From a checkpoint of a small transformer trained on Wikipedia: 362M tokens, 5616 steps.
Each number is 200 + 30 x the weight over its row's rms, rounded and kept within 0 to 999. Layers, rows and columns count from 0. The size before them is the row's rms in percent of the matrix's.

# layer 14 attention output (transposed), 128x160, rms 0.178, rows 22-63, columns 0-79
088,159,189,234,187,292,132,174,146,235,162,203,242,220,251,220,169,222,198,197,165,245,242,199,201,206,184,172,236,234,201,153,211,226,176,231,195,238,179,165,173,204,212,236,185,220,188,197,182,213,229,230,187,186,101,195,234,202,265,155,198,196,215,198,223,223,215,249,170,206,227,203,164,215,232,183,234,258,194,192,220
086,218,212,237,195,235,204,224,249,203,195,193,224,209,200,160,197,168,193,225,213,202,230,261,202,237,218,180,211,197,254,211,146,188,193,213,235,221,202,212,237,194,207,163,209,162,189,181,191,173,244,186,180,217,187,197,211,152,147,181,184,187,136,198,180,225,237,230,169,138,172,193,233,237,211,253,183,208,219,164,203
086,231,188,239,213,193,227,198,193,160,204,214,228,207,204,213,212,186,212,226,166,168,212,146,252,232,146,197,224,190,230,180,258,220,226,180,215,223,207,174,195,190,199,189,214,215,180,205,222,192,181,208,161,165,174,222,200,177,205,199,231,178,257,171,238,209,195,173,204,153,214,185,225,211,219,256,212,231,179,225,234
080,233,201,234,196,216,183,190,226,217,172,220,219,245,170,171,228,224,203,255,171,261,202,136,152,224,216,250,144,232,204,160,214,207,207,126,168,166,222,244,185,209,233,247,137,246,159,165,215,188,188,195,224,199,206,171,225,155,184,211,181,191,147,167,153,187,171,171,201,184,135,185,205,231,236,228,215,197,184,206,230
085,217,216,194,245,231,189,217,140,153,231,246,191,201,203,196,162,199,223,168,187,193,176,192,264,241,219,209,242,171,227,202,177,184,208,130,209,213,193,149,184,202,189,181,187,134,151,180,193,170,171,197,243,203,272,201,162,196,220,196,180,200,183,198,196,218,178,226,171,214,173,190,192,206,169,193,202,207,137,223,224
090,146,216,194,235,194,227,233,242,196,163,183,209,229,232,190,190,206,230,167,243,239,219,244,217,192,152,184,234,202,175,199,196,181,195,150,139,199,156,143,176,207,224,239,201,217,216,197,159,217,216,178,171,194,215,209,154,238,206,179,152,208,238,197,247,166,194,140,175,202,168,190,243,255,262,154,194,251,146,162,202
082,208,217,226,180,202,181,183,182,215,190,206,224,179,237,196,196,238,135,248,209,185,191,234,229,208,204,177,159,188,184,230,184,198,258,188,215,234,192,217,191,237,234,201,183,146,190,224,268,192,196,224,203,208,171,184,170,221,218,211,248,208,209,246,195,254,219,248,141,267,212,164,263,149,208,223,157,217,192,202,232
086,198,195,223,197,216,184,167,141,164,183,217,204,221,191,222,156,191,188,169,243,166,260,243,237,193,150,200,205,216,226,211,193,213,202,229,213,218,201,219,163,191,208,201,165,183,207,210,177,162,217,172,203,219,130,234,158,155,243,210,241,223,223,157,195,190,245,252,207,153,160,173,186,223,192,223,200,172,198,174,223
090,222,180,214,188,199,269,185,230,158,222,184,163,200,215,178,222,245,214,182,202,210,193,229,201,177,215,159,220,186,155,214,187,196,154,235,227,197,181,230,194,193,248,135,140,230,212,155,244,176,215,182,222,239,212,199,198,185,186,189,189,194,177,198,165,182,148,188,211,238,212,191,215,214,167,163,192,175,197,175,173
087,142,231,229,177,172,160,204,201,198,185,175,190,198,193,206,270,222,216,219,253,168,207,181,132,199,226,243,199,214,220,161,197,225,240,208,225,265,242,201,224,168,199,213,203,221,194,224,185,236,188,213,194,223,225,212,182,216,182,255,177,224,185,203,235,234,182,213,215,189,214,134,214,142,195,238,254,172,217,180,168
079,190,248,236,207,171,224,196,215,227,204,233,156,175,189,121,205,190,210,162,169,183,194,221,231,202,243,185,164,210,156,156,292,193,220,207,178,204,183,204,196,198,178,236,185,178,281,209,196,229,232,182,237,233,199,184,222,175,254,246,142,200,214,201,177,159,208,209,173,196,242,189,209,219,208,157,197,197,193,235,235
081,177,252,231,203,167,161,244,228,154,216,217,189,154,208,205,179,205,189,212,162,243,165,195,188,184,218,177,171,131,179,151,235,159,168,193,166,247,235,248,197,158,242,213,222,245,219,175,227,175,213,187,236,192,196,190,213,201,172,180,249,247,222,176,206,214,232,205,156,179,254,168,222,232,163,200,177,158,207,221,196
087,232,178,185,190,220,233,177,195,186,152,190,194,232,185,188,236,170,200,213,259,155,179,181,222,180,190,249,154,221,255,142,183,154,238,214,185,171,197,195,211,199,177,206,150,173,155,238,221,206,205,190,206,192,254,196,185,178,228,230,154,212,207,230,185,233,206,159,202,172,167,175,173,190,215,166,153,209,224,241,221
082,152,221,230,136,196,213,239,259,117,205,167,234,171,180,187,226,172,194,167,202,236,194,199,157,181,212,189,206,248,224,222,194,192,191,197,196,184,175,201,252,196,230,186,198,204,197,169,209,184,202,236,158,213,185,201,181,188,169,185,281,167,202,205,168,189,199,257,191,194,216,202,163,206,219,217,243,223,214,205,223
078,160,258,197,167,207,185,187,246,232,197,208,165,198,238,230,152,202,200,184,242,220,190,179,196,135,154,192,188,201,136,181,203,220,144,238,149,166,235,196,233,213,179,194,214,157,215,218,249,224,218,207,201,203,221,153,147,196,171,174,221,161,169,148,225,190,203,223,172,178,175,153,210,186,192,231,178,216,241,232,167
083,269,213,207,196,265,283,193,244,167,201,183,191,232,242,173,183,182,218,204,228,229,181,217,216,190,250,238,205,203,231,203,232,212,150,249,182,195,230,165,202,211,272,215,217,254,204,214,186,182,177,269,211,239,185,206,165,203,192,234,152,221,197,214,158,213,230,194,222,179,189,185,226,187,240,251,223,225,204,171,147
080,234,196,253,241,144,162,234,201,248,201,187,160,155,159,176,270,169,184,198,210,225,186,182,198,221,171,165,228,225,223,185,213,166,245,163,144,180,154,261,195,213,234,246,154,232,199,208,208,199,205,111,133,148,218,224,215,227,190,231,241,186,217,242,226,210,214,180,249,196,200,172,207,219,233,190,204,186,211,145,181
088,235,192,220,222,200,211,167,218,191,187,145,240,197,202,212,229,244,209,232,183,212,269,207,197,198,232,157,174,166,183,234,192,177,223,229,143,181,184,207,196,157,192,172,155,209,188,156,191,239,158,218,207,209,205,155,201,150,175,196,167,208,125,201,236,193,201,189,184,238,174,145,193,176,254,154,197,244,131,216,216
086,228,231,166,236,216,221,241,241,212,219,246,241,219,186,193,214,182,227,215,152,144,196,204,173,177,176,192,225,184,177,178,190,188,173,200,164,200,227,227,170,218,147,166,179,159,252,144,236,218,182,187,165,196,178,146,199,206,160,196,196,256,239,270,227,193,222,197,211,247,210,196,192,198,195,193,216,219,194,192,183
088,198,249,204,132,213,238,173,215,220,202,233,215,204,214,206,181,242,164,200,232,180,246,201,169,210,209,203,191,247,209,205,223,249,247,214,223,299,225,181,188,185,188,220,196,224,191,166,196,230,188,221,173,209,177,155,188,200,234,200,203,174,202,168,227,245,201,257,225,174,201,271,211,204,216,216,224,234,223,221,244
088,244,176,198,173,190,270,202,195,228,211,190,207,207,162,203,209,220,196,227,263,222,204,263,162,192,163,205,185,174,222,201,199,254,182,186,191,165,212,202,219,208,203,145,232,226,238,189,208,163,239,237,203,212,262,229,201,245,220,193,180,185,193,260,218,196,197,189,191,216,202,259,240,160,213,201,229,211,209,205,155
083,169,229,196,159,179,186,225,182,206,180,168,200,190,178,156,207,210,182,165,195,193,244,227,195,184,145,138,274,206,245,219,182,203,176,203,226,165,249,205,150,197,214,149,233,202,161,129,159,231,161,186,179,264,235,235,209,192,204,197,164,254,184,174,155,198,218,230,198,233,196,206,189,211,194,213,217,190,197,221,216
082,190,190,188,186,235,149,204,222,214,204,198,209,202,147,209,195,230,191,238,236,144,163,225,192,240,241,207,151,194,218,212,182,128,276,264,220,179,197,237,197,179,160,294,191,244,207,222,218,209,239,237,177,170,174,202,176,158,244,249,208,183,106,142,249,191,170,217,249,175,218,191,220,195,198,250,173,212,182,199,179
086,160,202,178,200,216,241,196,138,218,161,207,215,202,238,204,230,221,167,168,204,188,200,179,190,162,187,168,220,174,235,203,148,141,197,195,198,192,197,182,194,161,200,230,192,151,208,211,183,218,202,266,199,252,200,208,279,233,211,211,193,218,160,134,201,237,169,186,187,189,178,153,144,208,207,266,192,154,229,211,174
086,179,182,198,197,186,198,231,153,207,243,210,191,186,174,219,202,195,222,216,131,213,138,179,177,236,225,237,203,196,201,161,186,228,199,213,235,268,225,217,225,211,216,224,182,198,194,195,283,183,210,200,229,171,185,170,138,167,195,198,207,197,143,175,182,217,209,208,151,213,214,191,242,257,208,230,191,190,174,189,240
082,197,173,186,129,220,242,166,151,193,230,189,191,211,198,161,217,212,217,155,253,210,173,195,134,148,188,234,182,209,214,201,181,228,197,190,223,196,260,189,172,248,205,240,166,239,245,196,178,168,166,198,266,229,140,194,267,164,223,229,154,209,175,226,214,228,191,191,196,206,198,143,224,170,208,198,192,195,205,204,187
083,164,257,149,193,233,185,271,178,170,218,250,172,208,174,208,238,224,231,166,267,180,254,188,184,158,184,221,189,187,152,237,173,189,174,181,211,212,244,159,192,240,270,167,180,189,146,220,246,255,195,223,193,203,156,247,211,207,156,202,234,248,139,233,220,243,220,208,274,219,175,204,191,157,244,194,186,257,230,244,221
079,187,227,239,156,198,183,200,237,177,139,211,232,157,205,154,172,217,176,174,180,184,215,208,211,155,182,151,216,205,205,198,214,210,210,223,221,183,171,148,239,178,190,208,108,144,205,196,252,185,260,245,183,162,176,228,201,208,192,215,167,197,202,229,231,192,169,219,187,158,192,214,260,205,199,184,266,155,182,163,163
082,192,200,246,211,233,204,186,191,236,215,186,218,203,225,185,141,235,237,188,197,223,163,201,178,188,201,227,174,253,197,217,188,172,263,128,225,206,187,144,203,208,235,158,167,248,160,208,169,156,210,238,206,195,232,207,206,217,212,216,165,226,184,232,278,198,176,231,218,246,241,154,205,235,174,179,244,143,223,163,169
083,173,170,134,197,193,202,233,213,205,190,190,183,200,124,187,178,178,167,193,228,205,226,140,218,219,174,202,215,277,165,168,255,186,188,174,223,211,176,236,209,194,217,225,142,217,201,186,206,191,203,153,208,216,182,203,245,214,218,159,167,229,226,217,216,209,216,220,189,207,242,202,171,220,171,220,228,180,230,187,233
096,189,189,193,200,183,232,219,189,177,221,186,202,159,242,197,235,188,205,173,176,223,213,166,239,214,183,197,224,223,207,207,180,224,229,236,237,173,200,185,222,163,226,206,199,187,222,254,152,214,174,231,196,184,182,176,180,187,164,188,258,172,167,195,178,171,164,203,203,175,165,200,144,239,159,241,199,228,211,204,240
088,225,144,156,191,150,202,244,219,200,192,194,183,236,263,195,183,194,210,180,166,188,161,251,190,220,215,192,245,216,226,222,221,181,155,168,196,213,231,235,228,179,202,178,256,183,180,230,187,191,243,128,192,164,282,200,214,148,208,152,163,141,176,206,212,182,183,166,183,242,158,153,210,269,172,205,173,195,212,201,236
082,232,230,225,184,210,173,185,180,241,180,146,227,156,167,221,168,188,205,184,192,209,193,175,170,175,181,187,212,185,234,219,234,222,214,244,213,227,148,194,200,178,230,91,241,209,187,206,217,174,202,216,200,193,211,180,261,173,181,203,202,242,193,279,225,202,207,206,193,183,212,221,188,263,198,211,266,203,206,195,186
073,229,185,215,169,214,230,188,231,202,191,239,183,167,163,199,216,180,205,168,211,166,223,191,264,186,196,202,205,196,206,215,182,190,192,151,203,238,200,242,163,260,243,138,203,256,179,245,243,175,172,133,194,163,215,169,215,147,255,173,138,236,183,155,197,175,227,160,173,200,173,222,182,218,158,192,182,142,201,140,210
089,165,226,202,233,121,179,217,164,217,165,175,251,182,224,173,197,154,214,227,310,214,177,203,223,195,205,282,208,168,211,198,181,207,187,205,214,177,194,193,229,196,159,161,216,217,211,196,128,239,203,207,224,242,194,170,229,188,198,175,143,244,180,191,215,228,158,193,192,256,247,173,267,233,201,138,220,156,195,187,160
093,172,184,156,223,174,220,193,173,190,256,218,149,159,156,173,246,175,196,237,166,184,206,200,204,135,238,174,137,206,234,179,204,253,217,209,218,203,224,148,262,202,214,190,204,200,186,181,191,228,188,218,269,205,128,191,222,181,177,273,161,215,212,249,228,179,193,148,226,215,219,184,200,197,175,169,268,229,211,196,227
092,182,168,157,180,153,223,213,184,197,202,195,200,198,252,196,195,184,166,242,250,178,171,174,181,223,194,216,197,223,204,193,173,215,149,228,249,202,212,127,222,208,179,186,199,191,178,177,165,215,231,262,188,182,263,284,230,246,153,249,249,234,204,253,196,222,205,255,173,204,210,222,164,158,232,165,188,196,255,186,230
084,198,185,119,226,193,216,220,253,168,207,146,207,159,209,166,221,191,182,203,185,243,164,168,252,185,187,206,218,157,220,233,250,131,212,184,185,213,185,235,219,211,218,176,186,242,233,217,182,213,198,214,190,237,126,224,171,189,147,182,198,217,235,167,164,227,215,204,149,200,219,176,258,193,193,208,185,205,175,191,214
084,183,157,225,198,175,238,186,244,207,205,178,103,201,249,213,198,206,224,141,166,153,254,143,275,177,183,141,205,164,247,238,221,195,230,237,242,187,237,227,250,218,221,155,176,216,171,188,180,208,200,199,185,170,204,173,196,171,187,215,149,220,200,146,212,178,237,215,195,188,118,199,145,253,203,168,173,168,225,205,148
082,151,161,248,228,169,186,148,240,222,186,163,225,215,170,238,235,208,158,244,250,212,195,188,195,226,203,171,209,158,129,184,196,200,238,233,255,172,234,184,179,233,191,145,209,160,196,172,233,186,225,191,239,223,233,228,177,154,123,203,214,195,225,200,185,227,224,192,232,228,155,197,277,185,219,203,187,205,209,195,141
083,257,184,185,236,207,215,198,215,178,211,181,182,227,198,150,211,192,178,157,238,195,173,212,174,237,260,186,206,239,229,204,175,242,170,219,228,195,125,148,198,160,193,183,213,167,222,192,166,188,173,218,224,161,200,158,174,244,220,204,188,223,200,223,226,225,197,241,186,204,228,228,223,208,200,210,228,161,227,151,181
099,174,228,138,191,260,176,200,223,288,210,221,226,220,193,205,185,171,204,205,226,201,227,189,212,188,205,172,235,177,192,164,184,138,174,182,209,158,171,251,211,221,210,170,185,201,158,144,206,177,211,177,255,180,176,140,190,150,204,200,170,211,276,215,151,216,238,177,192,204,149,238,168,195,182,227,222,192,183,213,200
# layer 14 attention value, 128x160, rms 0.202, rows 23-63, columns 0-79
085,202,196,161,148,270,198,204,147,192,238,193,229,185,167,210,168,223,185,134,230,197,217,293,201,171,210,181,210,234,219,197,209,177,184,241,175,171,217,144,155,174,215,186,212,170,164,259,166,266,228,217,206,136,211,193,172,216,172,190,219,236,177,176,207,216,218,214,179,170,176,186,179,196,181,221,192,193,214,144,208
083,177,178,212,117,192,208,205,165,191,213,198,261,245,167,206,180,239,234,187,197,200,197,194,206,217,175,180,179,266,243,167,236,185,218,186,173,135,147,184,220,175,155,205,205,204,201,199,238,232,147,176,227,181,183,190,187,208,264,156,202,200,182,137,251,205,195,202,178,165,217,237,163,190,212,232,194,172,166,220,203
076,165,224,215,180,164,252,186,146,224,205,170,208,197,146,160,220,286,195,192,214,229,226,171,192,161,196,224,208,208,158,196,203,165,246,188,202,204,164,179,233,203,235,181,214,237,207,196,228,126,171,142,230,172,205,177,228,166,192,173,212,176,173,152,189,147,173,162,175,182,223,157,199,221,235,228,204,203,212,148,244
090,161,190,178,182,196,224,152,189,192,126,179,171,202,162,149,167,216,225,153,185,217,207,174,230,213,262,233,236,214,219,152,177,137,204,202,178,199,175,183,205,246,196,148,176,201,230,216,156,213,164,209,204,235,245,221,231,211,227,157,178,160,208,205,239,231,228,246,173,167,229,221,225,127,189,219,175,197,230,218,200
092,222,214,179,236,207,253,264,216,265,136,235,163,205,201,161,213,156,196,203,153,201,194,213,223,207,175,219,206,216,174,177,229,196,203,125,174,164,219,151,217,218,208,176,185,182,180,184,189,204,212,159,125,210,167,115,220,174,281,167,181,237,147,198,184,239,199,227,232,178,175,238,252,185,194,167,177,222,197,207,146
081,281,184,147,175,226,153,196,185,221,224,182,243,192,218,199,183,240,226,180,163,206,190,205,184,238,215,198,235,246,237,147,227,198,239,214,238,204,207,209,189,189,138,245,214,170,236,209,265,202,205,215,200,207,182,231,187,195,259,253,185,213,215,215,184,273,174,217,182,218,229,211,205,145,216,177,199,150,200,219,208
081,219,138,223,166,224,144,154,172,141,174,188,226,160,200,202,196,170,179,220,220,209,135,245,252,217,211,190,264,206,181,250,175,218,225,207,217,218,204,217,226,179,168,185,195,187,172,200,181,202,210,207,168,195,168,149,171,216,202,228,232,235,150,193,223,235,202,245,178,212,209,226,256,143,190,197,221,190,191,209,195
087,219,141,195,227,236,240,200,248,191,220,181,197,213,204,180,181,209,204,205,217,158,190,234,209,164,144,182,188,167,177,181,173,194,177,184,229,256,190,268,187,198,202,187,227,231,189,125,182,158,218,181,218,210,195,188,213,171,188,238,190,191,230,162,129,201,180,164,225,179,185,198,189,240,142,205,203,225,203,233,208
084,164,226,196,151,239,196,216,174,240,202,188,188,154,161,192,255,213,181,214,285,208,217,146,250,180,225,204,180,159,150,214,236,215,228,183,190,138,167,218,139,227,208,206,192,203,193,180,231,191,205,217,233,222,205,215,231,195,233,261,160,182,163,198,249,260,188,178,210,208,234,160,230,154,188,179,229,174,181,200,175
074,213,193,231,202,213,143,234,190,216,150,205,199,221,159,261,214,159,283,208,197,247,231,161,198,188,225,213,183,225,178,205,201,212,203,188,171,170,225,204,166,153,197,176,170,199,196,173,174,210,190,218,233,227,190,165,207,169,236,232,168,149,243,202,190,178,187,187,153,120,214,243,196,191,202,197,170,210,207,208,177
077,172,185,242,112,179,211,241,186,171,219,179,238,174,211,200,213,186,195,250,180,239,195,197,209,187,239,189,225,152,164,195,217,196,199,222,211,197,205,160,213,185,138,228,197,156,239,264,206,151,185,132,205,213,184,224,215,178,190,216,216,167,218,196,265,222,242,201,177,182,198,247,177,256,198,225,180,154,197,207,210
088,222,222,211,202,211,216,162,235,159,151,198,223,223,139,170,232,219,196,193,235,175,204,209,240,217,203,206,220,220,145,123,170,158,228,142,216,119,177,167,237,196,201,193,192,220,205,237,199,215,164,159,236,172,229,170,185,162,238,200,168,187,210,275,188,237,179,193,181,213,207,198,203,138,189,142,163,206,215,226,194
078,198,196,163,132,252,169,230,201,153,194,165,160,160,195,167,221,237,150,214,199,146,177,174,212,235,192,214,210,225,253,165,231,261,186,181,225,230,227,171,220,175,195,225,188,200,178,178,250,209,187,168,143,202,198,171,172,181,176,176,219,178,191,245,248,212,209,217,205,217,232,205,253,237,197,209,195,247,211,232,207
079,188,200,204,180,195,239,227,194,230,181,202,239,238,211,181,118,168,221,186,227,185,220,214,233,220,177,188,193,221,175,197,242,224,201,229,188,191,244,205,218,182,203,252,191,168,233,284,222,185,194,184,209,230,201,185,173,188,199,225,249,196,210,239,225,161,209,191,237,198,198,201,238,242,196,247,192,168,178,173,206
080,195,185,170,208,206,237,175,218,230,215,160,182,201,142,129,207,245,211,172,215,235,175,231,246,232,210,254,203,118,215,194,235,217,178,203,176,171,184,206,216,201,205,156,244,150,196,247,235,205,217,206,248,161,172,197,199,199,177,180,181,220,148,178,142,178,222,179,177,178,178,165,216,173,173,193,207,226,188,213,200
076,206,201,159,238,186,207,218,224,225,228,220,203,205,202,169,227,174,206,216,199,141,201,178,185,204,175,172,213,223,218,134,166,247,223,203,166,185,174,195,174,167,166,185,193,183,215,232,225,118,219,184,180,227,213,197,188,202,227,181,200,202,118,178,208,183,208,178,204,206,192,157,197,257,228,125,213,147,235,148,216
087,173,219,198,217,222,243,219,190,219,197,176,217,220,211,181,198,251,210,191,179,195,208,185,235,223,212,255,181,179,184,201,223,121,175,206,179,101,205,158,174,167,228,186,160,187,230,208,194,240,198,199,175,216,216,166,236,166,178,261,240,172,218,140,176,265,226,207,202,156,227,205,185,202,226,143,210,228,216,186,196
090,272,187,184,217,184,183,242,213,242,166,201,219,135,205,247,164,191,212,228,140,165,201,183,190,232,183,141,171,202,182,159,190,192,179,178,105,231,269,250,249,186,174,226,181,179,224,153,177,226,241,156,169,187,176,229,204,156,193,189,219,202,232,220,187,226,182,184,191,207,229,201,252,194,233,179,230,204,200,160,195
087,208,185,158,228,219,189,201,158,174,206,189,220,199,205,205,211,190,223,189,180,211,242,240,220,170,241,182,165,216,215,233,226,170,232,165,209,285,203,204,186,194,246,170,219,218,184,215,230,223,208,223,211,220,175,231,224,215,167,204,202,224,223,224,202,255,204,242,251,215,173,181,205,199,165,198,190,242,178,202,197
090,200,161,188,191,218,202,212,192,205,191,235,204,187,223,192,191,166,226,165,221,211,184,252,161,165,176,188,166,210,206,221,229,224,195,201,230,203,159,190,167,240,222,198,179,180,201,121,236,179,180,229,236,204,204,219,203,228,216,205,220,220,214,239,158,180,179,160,143,211,239,168,269,188,197,190,246,244,203,166,153
080,223,159,166,200,245,155,178,157,220,170,202,201,182,197,243,180,218,215,173,215,196,213,212,182,161,217,151,233,185,197,192,145,190,196,232,203,172,256,190,188,170,210,157,198,190,159,171,190,171,158,151,145,236,195,226,216,265,162,175,193,202,180,196,182,159,184,175,181,261,193,155,228,225,208,135,217,171,211,220,213
087,215,195,145,206,277,172,168,224,199,220,230,186,180,192,182,195,228,186,219,214,176,161,202,197,213,176,216,179,223,134,209,182,195,262,226,238,206,146,190,198,210,209,201,227,210,221,185,271,197,212,228,202,174,178,159,188,162,173,228,187,216,137,220,216,216,154,207,220,138,175,188,192,188,238,174,230,179,195,204,219
084,223,212,196,215,197,160,183,216,180,208,153,206,206,225,230,177,231,201,183,168,244,200,202,180,195,201,205,143,227,177,194,167,179,222,231,211,231,237,168,155,181,229,188,201,184,225,215,212,162,181,170,241,242,176,237,236,256,185,221,232,160,204,184,224,229,202,163,164,199,188,200,146,175,205,212,215,153,190,173,232
086,192,179,222,226,125,223,202,171,252,161,232,208,146,194,153,207,206,185,169,175,204,185,161,218,158,206,161,241,184,228,147,234,235,214,215,208,222,177,206,150,235,188,218,249,225,182,248,160,180,180,172,227,194,216,199,197,178,259,189,234,201,187,206,232,222,186,237,136,131,244,208,218,151,170,239,181,224,236,189,230
078,187,169,194,245,198,226,189,185,158,189,135,216,151,175,197,214,178,150,170,228,253,188,188,193,193,158,253,184,187,167,240,163,164,184,203,226,219,179,184,191,233,192,181,210,223,229,204,178,171,159,237,250,207,177,239,223,222,249,229,174,179,230,206,165,189,172,209,204,224,224,149,183,236,195,212,210,196,225,164,235
082,207,213,160,237,171,229,227,193,194,128,130,252,251,228,204,241,201,181,153,225,183,209,140,232,213,203,222,221,228,126,199,224,201,212,218,218,176,255,194,216,207,165,154,265,198,195,199,216,214,196,200,199,183,193,234,229,189,237,171,276,196,182,211,171,203,179,194,219,227,147,211,215,159,238,181,202,202,215,199,176
077,141,201,192,212,164,204,209,261,191,176,220,206,197,157,214,228,160,146,213,230,221,181,209,184,255,157,177,211,230,169,232,179,219,210,177,196,235,211,208,168,146,241,211,241,229,161,193,165,160,218,204,234,187,219,147,206,206,143,222,186,195,209,192,166,283,193,240,232,254,179,205,280,206,231,198,249,216,188,214,159
079,205,196,184,205,216,177,251,209,244,227,157,174,229,167,172,198,214,226,194,219,200,191,178,171,235,208,194,169,186,177,263,125,225,223,227,207,259,220,159,184,235,216,196,210,245,176,191,208,147,234,214,178,221,159,193,246,230,220,213,178,248,136,208,254,207,208,179,159,224,174,233,234,232,174,175,245,179,188,190,189
086,190,229,185,230,178,153,224,196,238,242,217,165,191,206,215,176,164,222,198,280,178,222,219,183,220,212,177,242,231,199,173,165,203,175,200,193,216,251,188,228,245,204,255,257,245,189,225,207,220,227,182,179,248,185,214,228,237,197,175,225,197,158,229,205,179,177,207,232,187,208,185,226,271,230,210,234,222,193,217,235
094,266,177,183,233,193,179,164,198,176,219,217,167,133,227,185,244,240,192,166,208,182,178,169,190,201,147,184,218,210,150,238,240,177,225,251,189,245,233,246,243,186,205,235,156,179,183,239,217,215,225,196,208,175,209,203,206,186,124,133,273,195,154,191,217,212,196,207,200,157,222,181,154,202,194,225,176,224,211,204,221
087,196,185,263,184,218,237,147,220,190,192,191,178,240,193,207,180,228,161,200,220,156,164,223,172,200,231,166,212,230,227,164,188,138,188,156,239,222,219,233,252,229,159,206,162,138,163,233,191,193,201,178,199,200,242,157,230,148,219,208,156,237,179,182,204,208,201,185,156,179,201,152,194,205,143,250,166,232,187,202,208
079,166,244,187,179,215,248,249,228,211,205,151,161,222,253,236,156,206,212,187,207,208,200,192,163,204,199,163,150,196,216,220,202,148,191,255,178,198,233,121,177,182,164,167,188,240,221,214,221,196,271,172,252,192,188,207,215,275,188,192,200,228,190,174,225,181,189,219,208,220,200,224,259,236,169,233,251,185,184,229,201
072,229,191,219,186,181,239,195,234,210,173,165,233,270,188,187,168,238,134,166,185,199,196,171,245,231,197,230,258,176,220,233,169,200,152,186,209,196,209,217,200,201,200,170,196,211,170,183,177,207,231,198,238,168,211,179,249,227,220,224,158,176,205,166,188,201,189,180,176,218,215,208,166,250,143,208,193,156,200,172,220
083,154,200,184,222,192,204,251,208,180,189,224,207,226,230,176,201,159,263,238,218,249,183,194,169,137,148,236,129,239,222,212,188,163,190,238,148,207,184,187,237,183,174,174,189,220,223,206,124,178,192,175,190,216,199,164,200,215,205,206,158,151,191,228,173,170,202,210,203,238,196,237,214,226,188,168,233,163,183,210,184
095,183,202,204,214,173,262,162,185,269,191,243,199,204,231,202,203,182,205,191,202,237,216,166,231,170,193,212,194,205,179,197,188,252,230,249,178,257,187,140,197,211,202,215,161,217,239,174,211,206,149,246,253,182,209,179,207,208,224,196,237,207,265,255,207,196,212,190,166,168,219,214,217,153,202,163,205,195,177,243,211
094,183,163,122,246,194,200,209,201,175,229,136,209,232,227,204,232,130,236,198,268,180,179,176,173,167,226,132,129,201,199,207,218,214,198,168,159,222,202,178,132,238,228,229,173,208,219,192,198,217,180,213,180,228,231,263,171,275,150,187,163,202,192,206,192,219,237,157,168,249,191,175,271,201,173,166,182,195,214,174,198
086,153,194,178,239,194,200,250,237,205,205,216,193,162,239,168,225,163,249,163,180,234,156,177,250,200,134,186,191,219,198,199,205,182,158,195,231,192,231,182,246,188,211,210,190,184,219,149,174,246,179,199,235,151,150,148,177,136,204,206,213,200,171,195,226,187,240,221,179,215,215,205,165,180,190,196,227,198,213,228,235
084,173,219,251,159,185,187,192,282,174,239,185,222,210,161,243,161,209,214,154,233,192,222,173,233,175,155,127,201,165,217,248,209,201,201,188,186,190,222,233,205,224,200,196,177,177,160,235,160,201,215,236,217,211,188,190,260,236,182,223,162,185,167,148,168,190,181,182,212,178,196,250,146,184,179,252,203,212,187,192,243
081,170,198,212,233,210,229,180,190,185,185,170,197,210,158,199,180,205,206,173,194,238,238,229,151,138,191,192,169,161,181,220,230,147,215,167,221,252,214,213,216,214,187,210,265,203,193,142,216,198,171,198,223,225,192,193,165,227,142,237,206,202,220,203,230,228,162,152,243,220,212,216,191,170,220,190,247,242,227,184,173
082,225,218,145,197,206,151,138,135,169,274,209,181,232,205,214,216,214,233,203,199,198,179,181,214,213,175,207,163,185,204,207,203,209,170,203,211,248,167,199,130,150,176,183,180,212,197,200,144,212,220,244,215,201,181,204,229,262,247,159,205,152,157,191,200,208,247,220,170,187,169,177,223,189,182,180,210,208,197,232,205
095,162,207,219,192,224,201,218,205,217,196,227,169,213,177,254,147,185,179,207,192,198,214,206,204,146,243,172,228,180,173,193,193,181,199,197,220,223,147,244,236,167,243,193,196,211,159,223,168,172,229,165,202,224,207,159,235,224,219,159,239,157,239,231,173,219,227,181,191,254,208,194,211,205,195,256,131,219,229,186,235
# layer 14 attention query, 128x160, rms 0.159, rows 64-66, columns 0-79
038,208,232,199,168,154,203,189,214,124,176,205,152,171,234,184,201,239,158,149,232,171,225,227,228,172,148,218,177,226,240,189,188,223,225,201,152,261,196,162,219,169,216,228,197,201,239,219,212,213,218,177,212,191,186,191,170,238,214,160,194,218,155,188,257,184,180,165,205,159,209,226,221,165,161,256,206,215,183,228,275
039,196,175,173,174,148,236,253,187,199,148,235,181,260,204,214,212,213,180,268,218,235,182,186,192,221,168,198,195,243,154,209,163,231,182,189,142,163,178,209,178,198,237,173,193,164,183,203,166,209,145,243,231,226,181,186,219,220,187,177,244,308,267,168,187,204,239,211,213,204,183,237,192,169,174,215,230,168,167,194,165
036,223,206,232,215,191,189,219,191,193,273,143,180,152,256,240,223,230,175,187,203,200,246,203,230,187,207,149,234,155,174,262,196,227,209,188,239,226,206,226,224,187,229,215,170,163,163,223,201,159,199,214,158,217,234,166,197,236,167,212,269,204,218,217,218,207,226,210,211,168,212,238,153,182,206,174,172,167,206,226,159
# layer 14 attention key, 128x160, rms 0.17, rows 64-65, columns 0-79
035,179,224,213,207,290,169,245,197,240,145,182,229,199,179,227,223,109,255,195,188,208,177,172,182,226,238,237,185,160,134,178,180,210,216,169,180,251,254,263,214,229,208,202,199,213,145,181,212,237,199,262,202,160,178,224,156,182,210,184,139,201,177,208,259,261,188,189,217,196,219,207,187,228,191,208,205,185,187,193,162
033,188,205,202,214,167,220,205,146,241,208,202,203,176,194,183,199,182,195,208,194,193,248,199,189,191,196,218,205,144,175,159,212,215,237,207,223,270,226,167,197,223,182,213,215,199,217,242,157,165,273,226,163,200,174,194,208,188,244,171,205,212,160,237,211,191,172,245,212,179,226,206,194,246,158,141,174,207,231,206,255